python train.py --n_layer=25 --d_model=160 --n_head=2 --n_kv_head=1 --head_dim=64 --d_mlp=640 --vocab_size=512 --activation="gelu" --norm="layernorm" --norm_place="pre" --norm_eps=1e-06 --positions="learned" --qk_norm=true --attn_scale=0.125 --bias="all" --tie_embeddings=false --parallel_block=false --init="trunc" --init_std_qkv=0.0385 --init_std_o=0.0478 --init_std_up=0.0551 --init_std_down=0.0551 --optimizer="soap_variant" --lr=0.0138 --weight_decay=0.0 --lr_head=0.00996 --warmup_steps=51 --schedule="wsd" --decay_fraction=1.0 --decay_shape="linear" --final_lr_fraction=0.0 --batch_tokens=65536 --seq_len=512 --doc_mask=true --train_tokens=214400000 --steps=3272 --dataset="wikipedia_en"
Each number is 200 + 20 x the weight over its row's rms, rounded and kept within 0 to 999. Layers, rows and columns count from 0. The size before them is the row's rms in percent of the matrix's.

# layer 17 MLP up, 640x160, rms 0.0549, rows 450-493, columns 80-159
109,186,250,214,192,199,172,182,236,218,176,203,196,209,198,225,197,186,182,220,202,177,190,203,216,199,170,198,205,218,228,180,201,197,182,199,225,197,195,213,181,201,226,179,198,186,212,195,226,167,178,200,178,183,184,209,216,192,211,224,161,196,195,161,208,206,192,221,219,232,223,205,234,241,191,204,201,179,183,193,171
099,196,238,173,237,205,247,212,200,169,210,180,229,190,194,169,194,224,218,187,214,208,173,180,218,167,168,190,173,199,197,210,190,196,200,217,190,172,201,192,189,198,198,206,195,223,174,202,228,164,156,249,210,194,242,230,210,216,206,187,170,191,193,225,153,198,189,178,230,229,209,209,166,202,186,190,192,208,192,197,248
095,194,194,198,176,182,166,174,222,198,176,211,220,211,180,205,184,190,202,242,214,171,191,198,182,249,190,180,219,177,182,216,199,191,202,203,244,171,199,189,172,159,235,196,216,149,221,160,196,206,192,202,203,220,168,197,195,211,228,197,200,166,188,168,209,187,206,222,198,182,213,221,197,178,190,188,189,222,228,239,181
093,224,216,226,204,207,203,233,196,201,192,207,227,205,179,198,217,231,193,165,222,219,206,220,204,238,210,174,211,252,199,160,212,190,197,186,207,186,171,200,185,161,221,206,200,190,197,192,184,229,210,217,226,198,177,217,209,200,208,190,180,204,193,190,186,172,207,206,208,197,190,190,189,189,156,179,239,223,240,207,190
100,194,181,219,194,186,205,191,216,176,155,176,202,222,222,174,211,215,162,221,197,173,221,204,213,214,162,199,195,213,232,215,195,217,192,206,239,177,191,199,179,193,188,178,193,173,195,191,229,180,195,206,221,176,248,176,210,212,195,183,158,215,209,193,205,168,203,207,174,199,185,199,171,200,200,217,174,203,208,173,189
099,207,214,225,211,196,210,205,205,183,211,178,205,251,145,191,187,214,196,194,194,230,201,192,213,217,240,245,187,211,182,227,224,205,203,174,223,221,217,208,189,216,228,196,194,225,205,194,218,168,176,226,155,180,209,212,215,224,233,176,213,216,196,193,205,205,191,193,185,185,203,243,185,189,192,205,188,213,198,192,229
105,206,170,182,210,207,201,237,180,164,187,199,206,204,197,208,239,217,228,192,200,224,175,178,194,139,215,195,172,189,235,199,181,220,204,215,211,224,179,210,191,210,220,167,176,179,209,199,210,174,209,206,182,185,207,145,181,176,217,179,199,187,202,224,203,184,202,217,191,221,188,185,207,228,192,201,195,175,205,198,205
095,191,192,212,171,198,176,214,233,186,215,230,208,204,171,197,180,215,202,227,188,189,210,226,189,171,157,194,210,227,163,178,215,189,209,213,187,189,178,217,214,183,234,203,211,191,184,186,203,242,224,220,189,174,178,203,182,198,186,178,192,224,196,198,231,200,195,187,177,179,159,170,210,199,186,180,197,202,234,206,193
098,181,268,191,204,181,179,134,183,208,204,218,176,190,204,182,195,213,215,209,217,212,218,200,217,191,183,194,203,206,158,227,194,197,193,179,211,209,220,195,231,157,195,200,201,208,183,178,163,205,210,196,221,182,208,186,229,176,208,149,202,174,196,198,189,186,185,218,219,201,240,196,179,210,214,220,189,175,211,182,216
104,175,207,233,227,154,210,198,245,189,202,173,208,210,212,207,210,181,193,206,211,262,200,205,185,229,190,176,203,210,201,229,198,193,217,204,218,233,191,184,223,213,221,243,155,178,197,187,200,180,216,206,193,193,213,220,189,216,215,182,207,219,199,175,202,214,255,218,202,187,196,217,193,194,207,198,216,197,210,213,186
097,192,182,219,194,182,173,192,175,188,202,205,239,194,215,227,213,191,203,199,206,238,182,213,213,227,208,244,228,205,257,198,174,197,227,240,202,196,201,214,223,204,162,224,183,211,189,166,205,182,214,167,201,239,208,214,204,204,233,200,171,181,209,228,187,235,205,199,197,184,170,197,224,176,206,162,229,203,206,173,184
097,250,205,216,189,226,199,202,174,201,133,219,210,204,229,208,240,191,204,188,232,200,196,200,215,211,239,175,215,191,191,190,186,216,229,212,226,188,190,203,194,204,215,186,208,207,175,205,215,187,182,169,197,212,219,222,200,208,200,195,197,203,197,228,182,189,188,195,189,177,206,186,179,212,189,174,194,204,219,210,188
095,202,180,232,224,200,175,203,223,228,207,207,223,173,223,191,215,170,195,151,191,182,172,217,194,196,178,175,204,227,250,178,192,203,202,197,164,176,207,201,179,205,213,199,229,251,198,191,158,162,179,191,218,217,185,211,187,183,225,203,217,194,230,199,195,227,204,214,222,219,170,209,211,199,220,180,178,168,190,200,186
098,239,224,197,222,184,198,205,214,199,171,182,204,217,209,227,216,203,202,213,222,224,194,190,238,226,211,173,164,191,193,197,185,228,214,180,266,190,186,205,211,200,200,197,215,207,200,211,216,189,202,216,202,217,223,215,179,206,230,218,176,191,204,184,181,194,203,198,202,198,184,185,232,235,215,194,205,216,192,214,190
093,215,171,209,162,211,169,197,200,158,216,225,212,225,230,182,191,232,169,224,206,184,232,181,232,165,188,227,193,174,189,193,213,196,211,192,191,205,196,180,202,201,210,164,192,216,177,220,230,204,192,191,202,215,234,209,208,189,230,219,181,208,216,208,229,165,165,169,204,201,162,227,200,221,198,198,224,224,184,187,202
101,192,221,214,198,222,224,210,198,213,205,198,240,223,205,191,184,163,208,226,243,188,154,192,171,184,205,191,138,205,190,213,171,202,218,179,202,203,208,233,247,237,224,194,191,235,193,183,228,218,193,178,192,162,172,232,175,190,224,209,179,209,219,165,245,188,197,197,206,204,205,190,210,213,178,190,193,166,208,220,208
102,216,214,212,218,198,212,153,210,217,213,211,197,195,210,204,221,166,186,205,245,235,192,216,171,202,199,190,203,248,180,185,202,203,231,192,228,227,166,178,187,220,225,187,230,233,215,196,208,209,219,210,199,191,211,211,229,191,221,168,212,186,217,240,172,191,188,203,188,203,197,265,200,188,202,191,196,193,225,195,207
104,197,202,231,205,142,188,176,178,188,182,149,223,198,191,206,195,177,195,221,203,167,199,164,183,194,225,236,185,167,240,223,219,188,196,181,202,191,180,189,221,237,207,183,183,202,212,192,202,175,204,167,239,224,209,177,193,190,211,206,181,196,208,211,205,160,191,192,207,213,192,172,203,216,214,189,197,212,199,160,221
099,233,212,221,222,247,212,179,173,190,175,221,192,201,186,185,218,213,229,185,196,194,252,197,212,209,227,198,199,214,209,215,194,220,171,194,195,213,200,218,203,208,200,170,143,193,169,210,192,213,204,186,253,205,236,215,236,187,208,200,193,206,226,203,192,192,214,195,200,206,222,199,155,214,198,180,208,224,197,221,194
109,208,233,193,235,206,205,228,182,203,214,242,195,212,207,177,182,193,163,177,197,192,208,180,223,203,206,187,207,170,170,189,197,212,173,199,196,174,208,218,197,171,218,196,190,236,177,216,206,189,222,206,221,209,223,181,201,196,227,190,216,232,250,199,168,222,184,185,199,195,182,238,210,236,217,187,180,177,175,194,206
098,188,222,220,198,172,168,208,219,202,224,189,222,179,194,217,216,168,198,173,173,203,179,220,186,200,205,185,179,212,208,216,214,229,196,185,214,178,212,157,186,180,220,189,234,209,230,241,189,193,182,184,225,233,210,245,180,180,210,217,214,182,189,210,189,181,190,220,208,227,201,181,165,187,181,207,199,229,240,202,178
107,210,228,211,191,183,251,245,166,189,189,211,185,168,204,177,206,210,232,185,211,204,175,194,208,184,232,208,210,192,202,206,199,196,240,170,203,197,163,199,197,202,209,181,219,224,230,207,176,213,195,191,181,191,196,194,205,181,204,182,190,212,191,189,191,188,212,236,192,215,223,185,173,223,211,169,178,180,210,166,194
095,187,184,166,195,213,202,200,181,199,172,197,185,219,195,231,208,168,193,192,215,196,196,206,222,186,216,181,187,184,182,222,149,195,166,184,177,192,196,207,233,207,179,201,233,196,191,185,232,177,181,192,228,238,210,217,169,213,217,183,199,197,236,203,209,188,200,200,217,201,190,198,145,192,205,195,222,189,208,182,188
105,198,249,204,164,192,217,186,209,181,220,217,209,202,212,221,181,212,199,186,225,182,220,199,206,214,213,196,198,152,206,194,210,195,214,198,226,178,232,198,193,245,205,181,227,209,238,220,199,226,223,220,161,222,238,219,192,195,233,192,188,189,191,212,221,194,214,211,190,205,166,191,204,197,194,193,227,213,206,162,195
095,193,211,171,234,214,183,197,187,204,191,227,231,187,165,200,176,178,221,182,237,174,189,190,216,209,160,201,171,211,192,197,198,184,223,203,183,220,212,193,188,194,190,193,212,177,216,219,212,185,182,183,204,185,176,200,191,190,187,195,192,217,228,206,218,226,229,171,178,199,289,202,205,180,218,200,189,182,243,208,170
104,212,196,178,184,205,202,184,204,217,171,171,202,189,228,198,231,182,187,197,182,217,208,207,249,227,159,215,191,205,184,217,223,261,195,189,198,211,192,223,203,196,180,185,246,198,214,220,229,210,182,214,208,154,200,201,219,205,187,196,195,211,218,178,182,220,194,231,204,222,195,223,229,183,221,235,236,214,189,199,200
102,210,218,212,158,221,179,187,221,217,202,232,219,213,247,181,196,198,189,202,185,198,198,191,204,161,237,210,201,207,183,186,196,188,185,194,219,186,186,194,193,223,168,163,207,199,189,203,214,192,209,218,217,223,215,196,163,166,185,221,211,201,209,196,256,181,230,191,181,158,207,197,230,185,209,210,206,189,205,198,192
099,208,221,214,181,223,212,198,197,219,210,264,198,199,236,177,223,220,196,210,212,194,190,196,205,219,229,224,219,201,177,205,194,208,183,188,183,181,195,168,151,194,235,199,227,183,204,197,249,206,197,225,230,186,168,200,198,224,228,206,220,215,224,196,191,200,183,237,239,225,226,212,167,207,175,227,196,202,213,194,230
097,177,212,160,182,169,199,196,228,180,239,192,165,239,213,195,211,224,202,201,216,193,193,177,231,219,208,246,194,211,209,225,199,234,199,164,192,220,200,185,240,217,181,174,197,233,222,207,206,145,168,211,213,187,221,221,196,204,226,219,197,179,193,199,210,196,200,165,211,199,220,194,197,192,217,164,218,219,211,226,220
093,231,207,201,209,186,218,218,182,171,200,189,198,224,201,200,231,213,206,204,182,183,196,214,209,169,186,188,186,195,199,186,218,214,185,210,221,195,200,166,210,181,180,231,207,197,196,157,202,209,207,221,215,242,202,147,198,225,186,214,176,205,188,222,244,218,193,162,198,174,183,191,212,191,186,181,204,229,205,183,182
092,221,221,214,151,191,213,215,214,195,193,229,206,186,168,179,229,222,212,202,213,202,204,185,254,215,216,187,178,200,190,193,185,177,195,228,206,199,184,203,201,227,186,201,180,199,230,211,173,211,193,246,197,182,201,198,227,192,184,184,165,214,222,177,221,199,219,186,227,192,191,197,178,214,260,187,192,197,204,183,238
107,196,206,232,209,224,229,214,195,184,187,237,156,192,204,170,210,152,210,231,223,176,215,194,209,226,201,219,200,158,194,182,201,224,228,203,219,219,198,168,209,215,195,224,229,190,172,222,183,203,185,235,198,199,225,187,192,191,186,238,194,227,229,189,214,190,206,169,180,214,205,198,169,211,222,222,157,227,214,207,191
100,192,189,203,205,214,200,212,217,194,206,224,192,218,203,234,183,201,196,170,208,217,205,199,226,199,203,208,202,199,241,199,172,205,211,187,211,210,247,209,188,187,207,201,185,238,176,194,191,227,177,225,215,194,199,213,156,195,224,214,188,229,203,234,181,190,200,191,157,194,208,196,242,185,170,190,203,200,187,193,182
097,181,193,221,210,222,201,203,184,217,184,197,214,235,210,185,157,181,181,207,180,162,230,179,220,226,195,178,204,223,160,187,179,179,221,204,173,196,208,198,193,191,207,211,242,186,199,215,175,170,186,239,226,185,173,178,208,191,203,199,240,204,186,226,224,163,225,228,203,216,187,198,183,231,185,217,205,182,228,190,205
096,229,226,206,198,208,191,169,194,195,215,237,183,174,186,211,204,184,198,201,218,249,200,205,188,184,174,201,253,200,214,203,247,210,186,181,218,222,205,190,169,208,204,171,198,183,196,234,200,233,216,229,210,193,222,195,159,237,205,207,215,203,194,231,194,199,220,199,195,219,225,203,178,189,198,218,203,190,225,216,201
096,176,205,205,183,230,189,207,196,211,213,184,205,228,231,188,183,169,206,242,175,238,192,193,208,210,196,224,204,186,198,198,210,220,214,208,189,212,180,195,191,181,183,203,214,236,193,211,178,199,208,192,168,209,234,173,204,201,217,217,201,221,208,218,223,240,226,255,162,212,169,213,164,201,201,174,179,245,233,222,222
101,209,190,219,184,197,218,184,221,176,249,198,234,200,221,225,227,211,228,232,192,214,166,184,221,217,173,255,195,207,171,204,206,179,207,213,232,204,211,212,204,180,213,170,197,192,200,207,236,205,169,207,201,192,203,206,222,193,241,191,184,181,190,243,192,164,173,196,178,181,195,203,180,202,218,232,167,241,213,200,194
095,197,181,196,214,220,197,212,231,210,202,191,229,201,195,192,211,182,205,199,194,199,167,206,233,207,177,171,219,178,206,196,210,220,158,233,203,183,176,153,212,212,211,199,159,190,233,192,229,199,184,191,186,221,163,216,203,200,189,178,195,202,179,181,213,223,208,217,182,191,166,216,196,209,186,211,212,219,215,181,200
096,184,198,174,177,165,196,183,225,209,191,229,238,182,197,213,210,172,218,191,187,235,180,219,235,223,214,178,211,202,213,187,167,186,191,206,182,196,163,231,199,180,217,204,195,159,221,192,170,212,199,197,213,170,224,192,189,176,213,183,190,216,175,232,217,181,203,208,195,210,181,236,247,186,219,184,228,174,207,189,234
100,239,190,169,217,221,189,182,216,218,195,217,199,233,193,158,237,181,226,165,203,185,173,227,222,149,178,229,199,171,195,197,162,223,200,195,193,207,192,200,180,218,203,203,218,230,170,213,216,204,225,205,244,237,202,200,192,229,211,216,220,200,192,178,198,215,173,188,197,214,186,230,183,212,216,215,185,230,197,187,185
100,190,201,170,244,172,187,233,213,206,212,214,197,165,192,200,192,168,210,177,208,220,168,197,207,216,180,198,185,183,170,216,194,207,222,178,192,189,188,189,184,205,185,193,195,214,172,169,172,190,234,198,231,234,198,216,209,191,236,218,241,222,237,187,217,196,206,217,198,213,174,190,169,177,201,168,192,168,160,171,247
101,187,231,216,155,204,207,186,196,198,232,195,205,184,168,187,222,215,207,200,247,193,219,205,182,216,212,190,145,247,181,190,192,193,218,195,211,186,213,239,220,216,211,207,184,206,231,176,217,192,192,199,214,198,183,178,223,199,206,192,204,192,207,183,220,199,198,183,203,175,213,223,159,206,197,177,226,184,192,176,177
097,192,213,167,194,181,188,198,173,205,229,237,207,204,232,163,216,217,195,214,177,176,159,197,213,199,208,204,196,191,186,206,188,195,206,218,245,165,218,178,215,151,210,211,215,168,182,206,202,212,174,175,191,185,199,184,185,220,224,152,180,188,218,191,189,188,190,207,226,231,211,206,268,222,180,197,218,176,169,161,227
100,191,174,192,224,187,170,195,182,218,158,177,192,223,237,180,189,195,204,169,207,234,209,189,203,181,161,221,216,191,231,212,207,207,213,196,203,181,190,200,171,235,224,214,192,189,191,186,198,216,175,205,214,185,169,175,234,226,162,222,202,209,207,224,212,204,174,193,183,224,186,218,187,192,204,193,223,192,178,196,228
# layer 17 MLP down (transposed), 640x160, rms 0.0552, rows 450-493, columns 80-159
115,205,198,162,214,213,204,187,209,222,216,187,202,185,178,224,199,182,168,203,204,206,162,217,214,171,231,187,225,199,185,187,180,213,231,156,200,186,207,205,200,201,172,207,175,219,216,191,205,158,207,194,190,191,208,218,175,208,221,194,174,224,184,215,189,216,212,199,185,198,196,193,188,219,223,185,216,205,199,207,173
104,213,193,165,207,207,202,200,206,189,201,205,194,189,229,157,164,197,170,185,191,244,224,195,181,231,212,180,192,216,216,210,210,196,213,198,184,231,210,219,206,221,201,212,202,206,179,207,186,213,183,187,193,193,193,174,194,207,198,202,212,227,173,209,169,214,201,190,182,187,210,235,226,219,155,199,196,192,227,240,222
088,219,205,212,185,186,196,194,163,246,189,198,156,221,217,191,186,229,181,201,221,238,199,230,187,193,174,181,196,211,184,205,218,176,204,200,185,186,201,209,175,204,224,198,209,156,196,183,171,170,220,215,229,193,195,209,171,181,207,195,183,193,208,212,202,208,200,251,187,176,210,241,187,204,207,191,211,216,171,151,163
098,211,190,203,174,207,208,218,167,199,189,212,167,211,213,219,204,166,191,175,215,195,214,209,213,194,201,198,209,176,223,178,156,188,204,193,196,197,164,222,182,202,203,195,212,219,171,222,186,190,196,198,204,219,196,195,192,201,197,211,212,238,216,175,209,183,225,200,172,233,258,209,177,206,195,218,205,209,193,196,190
101,177,216,180,182,218,173,214,213,191,202,233,207,192,191,210,196,238,213,195,179,165,175,177,202,206,196,184,229,222,163,195,170,207,223,236,185,233,190,210,184,186,199,207,234,220,184,181,170,188,210,189,171,218,175,216,225,185,167,210,257,210,174,204,201,208,225,198,182,205,193,209,235,197,199,176,183,184,183,178,215
097,184,187,203,174,207,161,220,195,177,260,220,189,215,220,176,214,199,194,195,216,209,206,198,211,183,192,206,180,206,187,185,169,206,184,184,187,198,226,219,187,203,183,205,185,198,208,210,243,218,213,188,218,196,210,200,209,212,220,193,180,202,201,237,185,181,188,196,169,191,191,182,181,220,184,195,208,195,188,235,213
100,212,195,228,208,182,186,201,173,192,177,175,198,173,179,202,170,216,229,184,222,210,229,199,199,209,231,229,219,185,179,193,186,196,192,167,211,189,195,205,224,210,211,233,164,184,151,238,213,195,194,178,224,201,203,214,170,213,180,179,152,206,177,188,164,220,162,212,200,166,186,198,222,186,204,219,200,165,187,187,221
098,203,236,189,208,184,197,157,200,197,192,193,236,221,212,211,211,244,175,210,199,194,254,202,206,197,201,190,177,200,230,224,200,197,205,210,191,201,221,155,212,179,196,197,183,197,208,206,174,216,195,185,244,191,216,207,200,202,198,213,191,209,191,165,204,212,181,223,210,209,212,188,188,216,211,177,183,211,193,227,164
100,197,213,197,207,195,194,176,194,205,172,184,193,201,196,201,166,212,211,199,186,225,210,191,224,192,198,187,197,200,185,188,176,189,217,180,172,179,222,207,174,159,204,191,178,209,199,169,171,228,246,141,214,187,197,179,195,215,205,195,234,186,207,248,170,197,205,213,224,192,191,167,194,191,246,205,205,203,209,192,158
108,175,189,228,216,194,228,194,197,197,233,223,206,191,200,239,237,166,210,210,181,211,158,206,203,188,184,175,194,183,182,194,205,201,207,203,187,198,185,165,204,173,202,192,169,181,205,235,229,187,188,137,188,202,179,207,186,234,199,185,164,192,191,203,214,208,208,218,228,190,176,213,222,218,188,198,168,156,178,216,184
099,195,174,204,222,206,156,175,181,225,194,212,197,195,231,185,180,208,164,215,200,219,188,152,213,203,170,176,190,207,198,205,175,189,196,182,210,218,174,205,223,195,205,191,176,218,195,206,183,164,229,239,183,229,186,174,198,179,153,218,207,201,222,189,223,175,195,155,210,223,222,202,233,227,204,221,194,188,221,206,222
105,177,198,185,210,195,228,200,204,216,164,236,179,176,225,218,184,185,196,152,211,191,199,211,196,222,194,225,208,242,206,196,205,250,193,189,183,184,174,188,214,190,177,211,219,218,188,244,207,177,181,210,179,220,215,216,165,202,234,199,234,189,171,214,190,197,202,178,201,248,206,204,190,230,177,202,189,214,216,202,203
098,183,208,166,180,217,196,204,171,218,224,198,179,176,190,189,221,206,182,201,204,163,180,167,212,201,200,229,210,214,195,214,219,214,203,153,207,192,210,202,194,167,193,214,186,199,209,226,171,231,222,190,222,152,215,226,214,201,210,185,204,200,167,201,210,135,220,214,197,187,210,192,197,187,189,205,202,216,211,236,174
100,209,211,217,211,215,226,202,198,195,188,195,217,177,172,243,192,191,204,207,217,209,215,195,190,149,190,166,157,191,191,198,162,170,227,186,188,219,205,178,187,189,201,202,206,199,189,207,198,173,213,168,208,155,223,205,218,174,234,217,204,226,208,193,200,219,206,200,166,203,196,179,197,216,206,229,195,204,208,178,162
107,181,233,192,190,184,169,185,186,194,179,206,178,196,233,191,178,240,211,201,200,201,222,178,216,211,196,220,233,171,183,224,174,161,221,194,203,195,188,219,237,189,206,200,198,201,164,186,207,198,200,182,168,248,174,202,202,194,199,187,188,213,212,209,234,162,196,206,187,216,172,232,224,225,220,199,232,177,227,168,219
103,214,198,188,211,208,239,225,191,199,199,224,195,206,190,227,205,182,185,166,220,173,172,216,187,219,202,201,205,224,206,210,201,219,193,215,222,198,191,201,216,218,182,192,226,180,211,221,219,158,187,198,208,247,174,230,210,182,235,189,202,181,189,206,197,212,189,211,184,206,206,210,223,206,173,194,205,190,179,151,232
101,214,191,189,202,217,194,220,220,200,179,221,190,192,191,190,193,216,202,208,200,188,204,192,187,219,195,185,200,202,216,196,185,205,182,206,164,187,185,218,206,213,205,169,219,199,195,214,243,201,208,208,171,183,210,173,184,154,206,167,227,192,205,213,172,246,223,204,204,217,205,214,179,163,208,181,198,222,210,216,195
109,184,215,208,175,230,171,202,223,199,242,239,208,181,203,218,168,200,205,210,228,209,179,189,197,189,194,201,175,188,171,197,207,222,178,216,198,221,240,191,205,196,177,213,171,196,182,229,182,236,202,200,173,221,209,199,230,197,150,216,196,203,231,209,213,191,213,180,185,195,198,200,232,193,178,183,214,183,192,227,173
106,195,173,194,231,213,207,215,164,207,211,177,212,208,180,165,219,196,166,219,175,204,177,226,180,197,193,229,206,214,179,205,163,195,176,216,225,201,198,184,192,200,234,220,215,203,214,172,211,180,172,215,193,183,220,191,201,203,196,191,170,202,223,170,200,259,197,215,205,179,196,219,244,213,203,198,212,191,186,207,224
106,172,191,183,215,209,169,161,189,187,226,216,207,227,190,201,231,187,166,208,220,223,162,214,175,138,203,220,196,192,217,198,204,197,180,182,199,221,166,186,183,172,234,153,210,193,197,182,190,190,214,179,209,183,187,165,151,210,188,225,192,185,202,212,194,181,188,204,213,176,212,206,179,214,219,188,197,204,249,199,213
104,219,197,187,187,182,161,183,189,213,202,204,182,216,209,200,229,195,179,222,166,202,171,195,231,198,199,188,214,194,210,175,221,181,195,142,225,186,202,196,196,213,221,154,196,208,209,176,239,203,188,217,179,160,219,196,197,190,166,178,186,208,162,176,181,206,218,217,209,196,220,211,221,216,210,232,208,226,209,224,190
107,204,186,185,205,189,232,237,201,193,227,198,229,172,171,198,203,203,173,197,214,200,214,195,212,208,201,212,239,228,185,210,183,192,212,180,157,204,183,227,179,161,193,188,176,202,206,172,210,236,193,211,218,185,205,165,210,223,201,171,241,205,208,171,177,209,215,200,176,173,231,211,175,196,186,192,198,208,204,206,201
097,212,209,174,183,187,178,177,197,192,219,181,231,133,206,181,243,238,199,198,213,175,219,181,196,237,192,186,228,190,203,183,217,216,187,202,206,192,188,194,191,148,219,173,186,211,223,188,204,224,237,213,199,178,164,190,156,179,175,196,205,200,200,212,219,180,156,208,206,225,178,189,220,214,173,218,211,213,199,209,178
101,182,210,215,191,202,197,224,168,207,178,202,213,192,162,209,229,198,192,176,209,201,158,181,206,229,197,200,232,194,173,231,197,225,173,176,191,171,163,200,215,176,200,179,219,223,208,181,170,179,175,214,213,217,220,175,215,194,161,234,216,191,206,211,195,214,197,213,201,198,209,209,217,232,222,220,222,219,213,201,225
097,212,238,199,175,211,188,188,217,197,212,195,211,198,221,218,215,200,207,192,210,150,198,217,199,150,238,212,211,188,199,233,172,200,194,206,190,187,166,210,207,206,210,201,183,189,216,201,190,219,186,219,186,199,186,222,204,209,196,211,216,169,204,204,155,200,217,215,212,192,160,240,198,178,220,194,219,200,190,203,191
091,210,213,203,163,193,210,200,179,186,169,241,191,202,179,189,194,188,251,201,200,213,158,189,179,195,160,209,200,243,173,208,207,222,204,184,212,209,196,178,212,212,217,210,218,210,216,189,216,208,175,206,182,195,222,224,231,227,171,244,224,209,196,212,189,225,203,193,196,208,208,188,219,203,177,193,179,226,179,200,184
100,186,200,203,198,203,147,186,169,230,171,204,195,149,200,192,177,230,203,208,205,214,261,167,197,199,219,230,198,213,181,207,204,179,182,206,220,190,187,176,228,222,181,174,229,186,188,201,182,197,177,203,194,208,240,235,196,219,199,201,199,172,214,199,209,225,197,204,223,210,220,208,203,141,197,205,223,180,202,198,165
105,208,185,205,187,223,177,245,187,190,191,171,183,211,193,214,220,213,222,147,183,201,174,174,218,199,192,184,173,237,184,164,215,207,202,213,200,210,165,171,209,194,173,211,171,168,221,183,198,169,166,211,190,198,194,185,220,174,230,221,235,163,214,168,222,220,226,204,193,192,178,223,179,206,257,207,186,203,205,196,199
098,169,221,187,208,181,209,190,207,210,170,181,220,236,252,215,197,173,239,216,189,195,207,207,253,193,192,210,171,223,189,189,188,180,177,192,217,223,235,230,191,247,190,178,206,214,200,209,204,183,157,208,180,213,202,174,216,185,210,187,204,192,207,219,233,205,215,211,241,189,228,202,192,174,179,219,201,192,192,199,201
094,159,196,228,223,214,188,173,207,202,204,198,227,178,172,205,207,198,190,209,217,174,179,184,201,191,185,190,213,225,193,214,237,199,215,196,177,221,219,194,227,221,187,209,164,199,206,224,175,232,229,210,216,151,207,215,209,195,194,213,176,216,209,216,185,213,233,179,193,199,152,201,187,208,197,159,198,194,186,226,204
093,190,193,188,208,209,191,208,210,239,244,235,186,193,207,194,177,241,217,200,196,211,189,184,203,228,190,192,224,181,205,216,191,149,204,207,184,211,228,245,195,183,197,216,181,211,227,216,206,206,212,204,217,204,190,213,195,214,206,182,190,174,192,202,202,197,174,182,203,209,231,210,165,209,173,168,180,228,208,180,228
110,207,223,179,171,211,191,219,210,220,189,161,202,192,209,177,206,250,170,216,208,205,199,174,171,156,225,200,206,210,203,174,178,191,196,212,178,212,188,180,167,179,160,212,216,192,196,203,183,190,211,220,187,189,180,183,198,182,189,242,186,236,204,188,203,246,186,179,207,202,212,201,172,173,213,202,204,222,215,219,222
096,171,178,201,177,196,227,178,215,207,222,183,204,190,190,204,168,207,211,189,212,207,219,174,191,229,208,206,214,185,154,196,226,219,220,190,218,175,200,210,207,226,207,217,210,187,181,138,181,208,199,207,184,196,157,207,183,207,217,157,190,192,194,169,197,188,196,211,174,214,189,245,224,170,233,214,172,198,233,240,196
095,223,148,219,222,221,204,202,210,224,142,174,209,176,187,214,218,163,201,197,193,214,209,221,172,250,169,239,202,190,227,177,193,193,231,189,210,200,180,163,199,178,184,194,218,192,198,196,193,208,202,172,187,188,209,222,185,217,170,208,194,238,212,195,181,227,186,198,194,176,226,223,213,173,226,171,196,231,198,221,194
100,236,197,210,208,199,196,183,143,214,165,157,172,175,206,186,238,164,204,186,198,188,189,174,204,197,208,199,247,223,192,179,219,194,193,189,206,181,192,190,228,204,198,197,222,177,204,209,193,229,211,192,216,170,190,183,193,160,176,187,165,199,204,212,203,205,182,161,193,205,198,200,199,188,195,163,221,218,196,209,228
092,223,229,185,187,169,227,185,191,185,218,210,212,201,197,222,177,175,184,163,167,212,195,211,226,189,229,168,226,237,203,206,218,206,187,181,220,138,199,211,165,219,209,220,201,177,205,223,215,210,218,209,208,211,215,189,208,237,194,181,189,208,185,178,202,196,173,192,201,195,215,213,172,208,190,185,227,161,201,198,233
105,199,201,184,219,162,187,209,169,187,228,198,211,179,179,178,190,195,169,143,177,209,193,208,227,200,205,207,169,185,226,188,221,244,208,200,229,216,204,183,239,210,199,200,201,176,203,142,203,177,197,157,177,219,183,205,211,150,176,213,209,214,182,213,209,148,196,199,187,175,191,230,187,201,173,183,180,176,226,166,198
096,170,188,254,201,233,213,211,219,203,187,219,184,188,175,198,198,186,159,232,227,192,181,188,211,200,209,207,169,184,226,190,190,189,239,213,205,214,188,178,230,190,196,172,205,220,194,201,198,193,229,198,183,205,211,208,188,213,187,201,204,220,192,223,168,215,163,193,209,168,188,211,207,214,257,174,173,196,193,201,206
096,186,184,204,167,232,204,218,218,211,191,185,227,213,172,190,208,177,213,254,186,179,183,180,199,214,193,213,173,185,233,207,206,172,197,216,203,198,197,201,184,228,217,213,211,181,197,188,169,203,160,178,165,177,190,216,246,200,236,197,211,203,208,230,230,218,200,211,189,210,160,197,236,226,192,216,194,216,212,177,226
108,188,229,198,195,179,225,215,197,212,181,240,212,209,161,184,222,240,172,198,168,216,218,206,216,215,208,203,180,225,188,194,214,213,211,218,183,213,212,196,196,188,184,205,196,229,199,203,183,180,213,246,197,230,182,224,162,195,190,263,193,198,198,195,206,207,180,218,204,191,225,176,215,210,188,206,173,167,178,174,189
104,207,221,215,224,184,202,229,205,181,187,214,201,213,227,200,216,205,206,219,220,190,201,194,223,217,168,190,247,175,255,181,254,202,208,206,183,211,199,204,202,203,218,244,195,151,189,208,241,200,154,216,177,177,204,213,181,224,205,205,232,209,150,187,238,175,201,174,187,207,197,211,211,168,232,212,197,225,241,220,164
097,194,203,187,214,149,196,197,186,192,199,208,201,235,209,214,195,189,211,168,192,186,183,189,238,213,191,169,191,216,196,181,196,163,222,180,182,189,167,203,197,251,235,200,208,176,204,188,178,202,211,236,202,221,225,185,194,213,218,205,220,186,200,199,169,211,178,216,206,235,195,203,207,198,190,247,199,207,200,210,193
100,200,214,189,203,214,178,213,200,206,218,195,210,217,197,187,208,218,203,192,192,157,178,184,185,188,215,180,190,208,218,231,182,214,199,199,184,218,240,222,199,186,198,168,199,177,201,192,212,180,174,201,199,192,200,231,202,171,206,204,185,210,172,196,215,205,194,201,216,273,184,190,203,199,218,165,198,206,230,260,200
094,160,201,196,186,222,202,207,179,207,157,236,227,196,176,227,205,186,184,198,199,160,204,200,198,202,221,184,213,195,207,154,186,213,170,180,175,200,203,213,193,217,208,158,259,194,220,195,177,220,204,201,222,212,211,209,216,169,176,180,203,226,196,180,181,200,184,197,202,170,195,192,194,223,204,199,193,193,200,220,185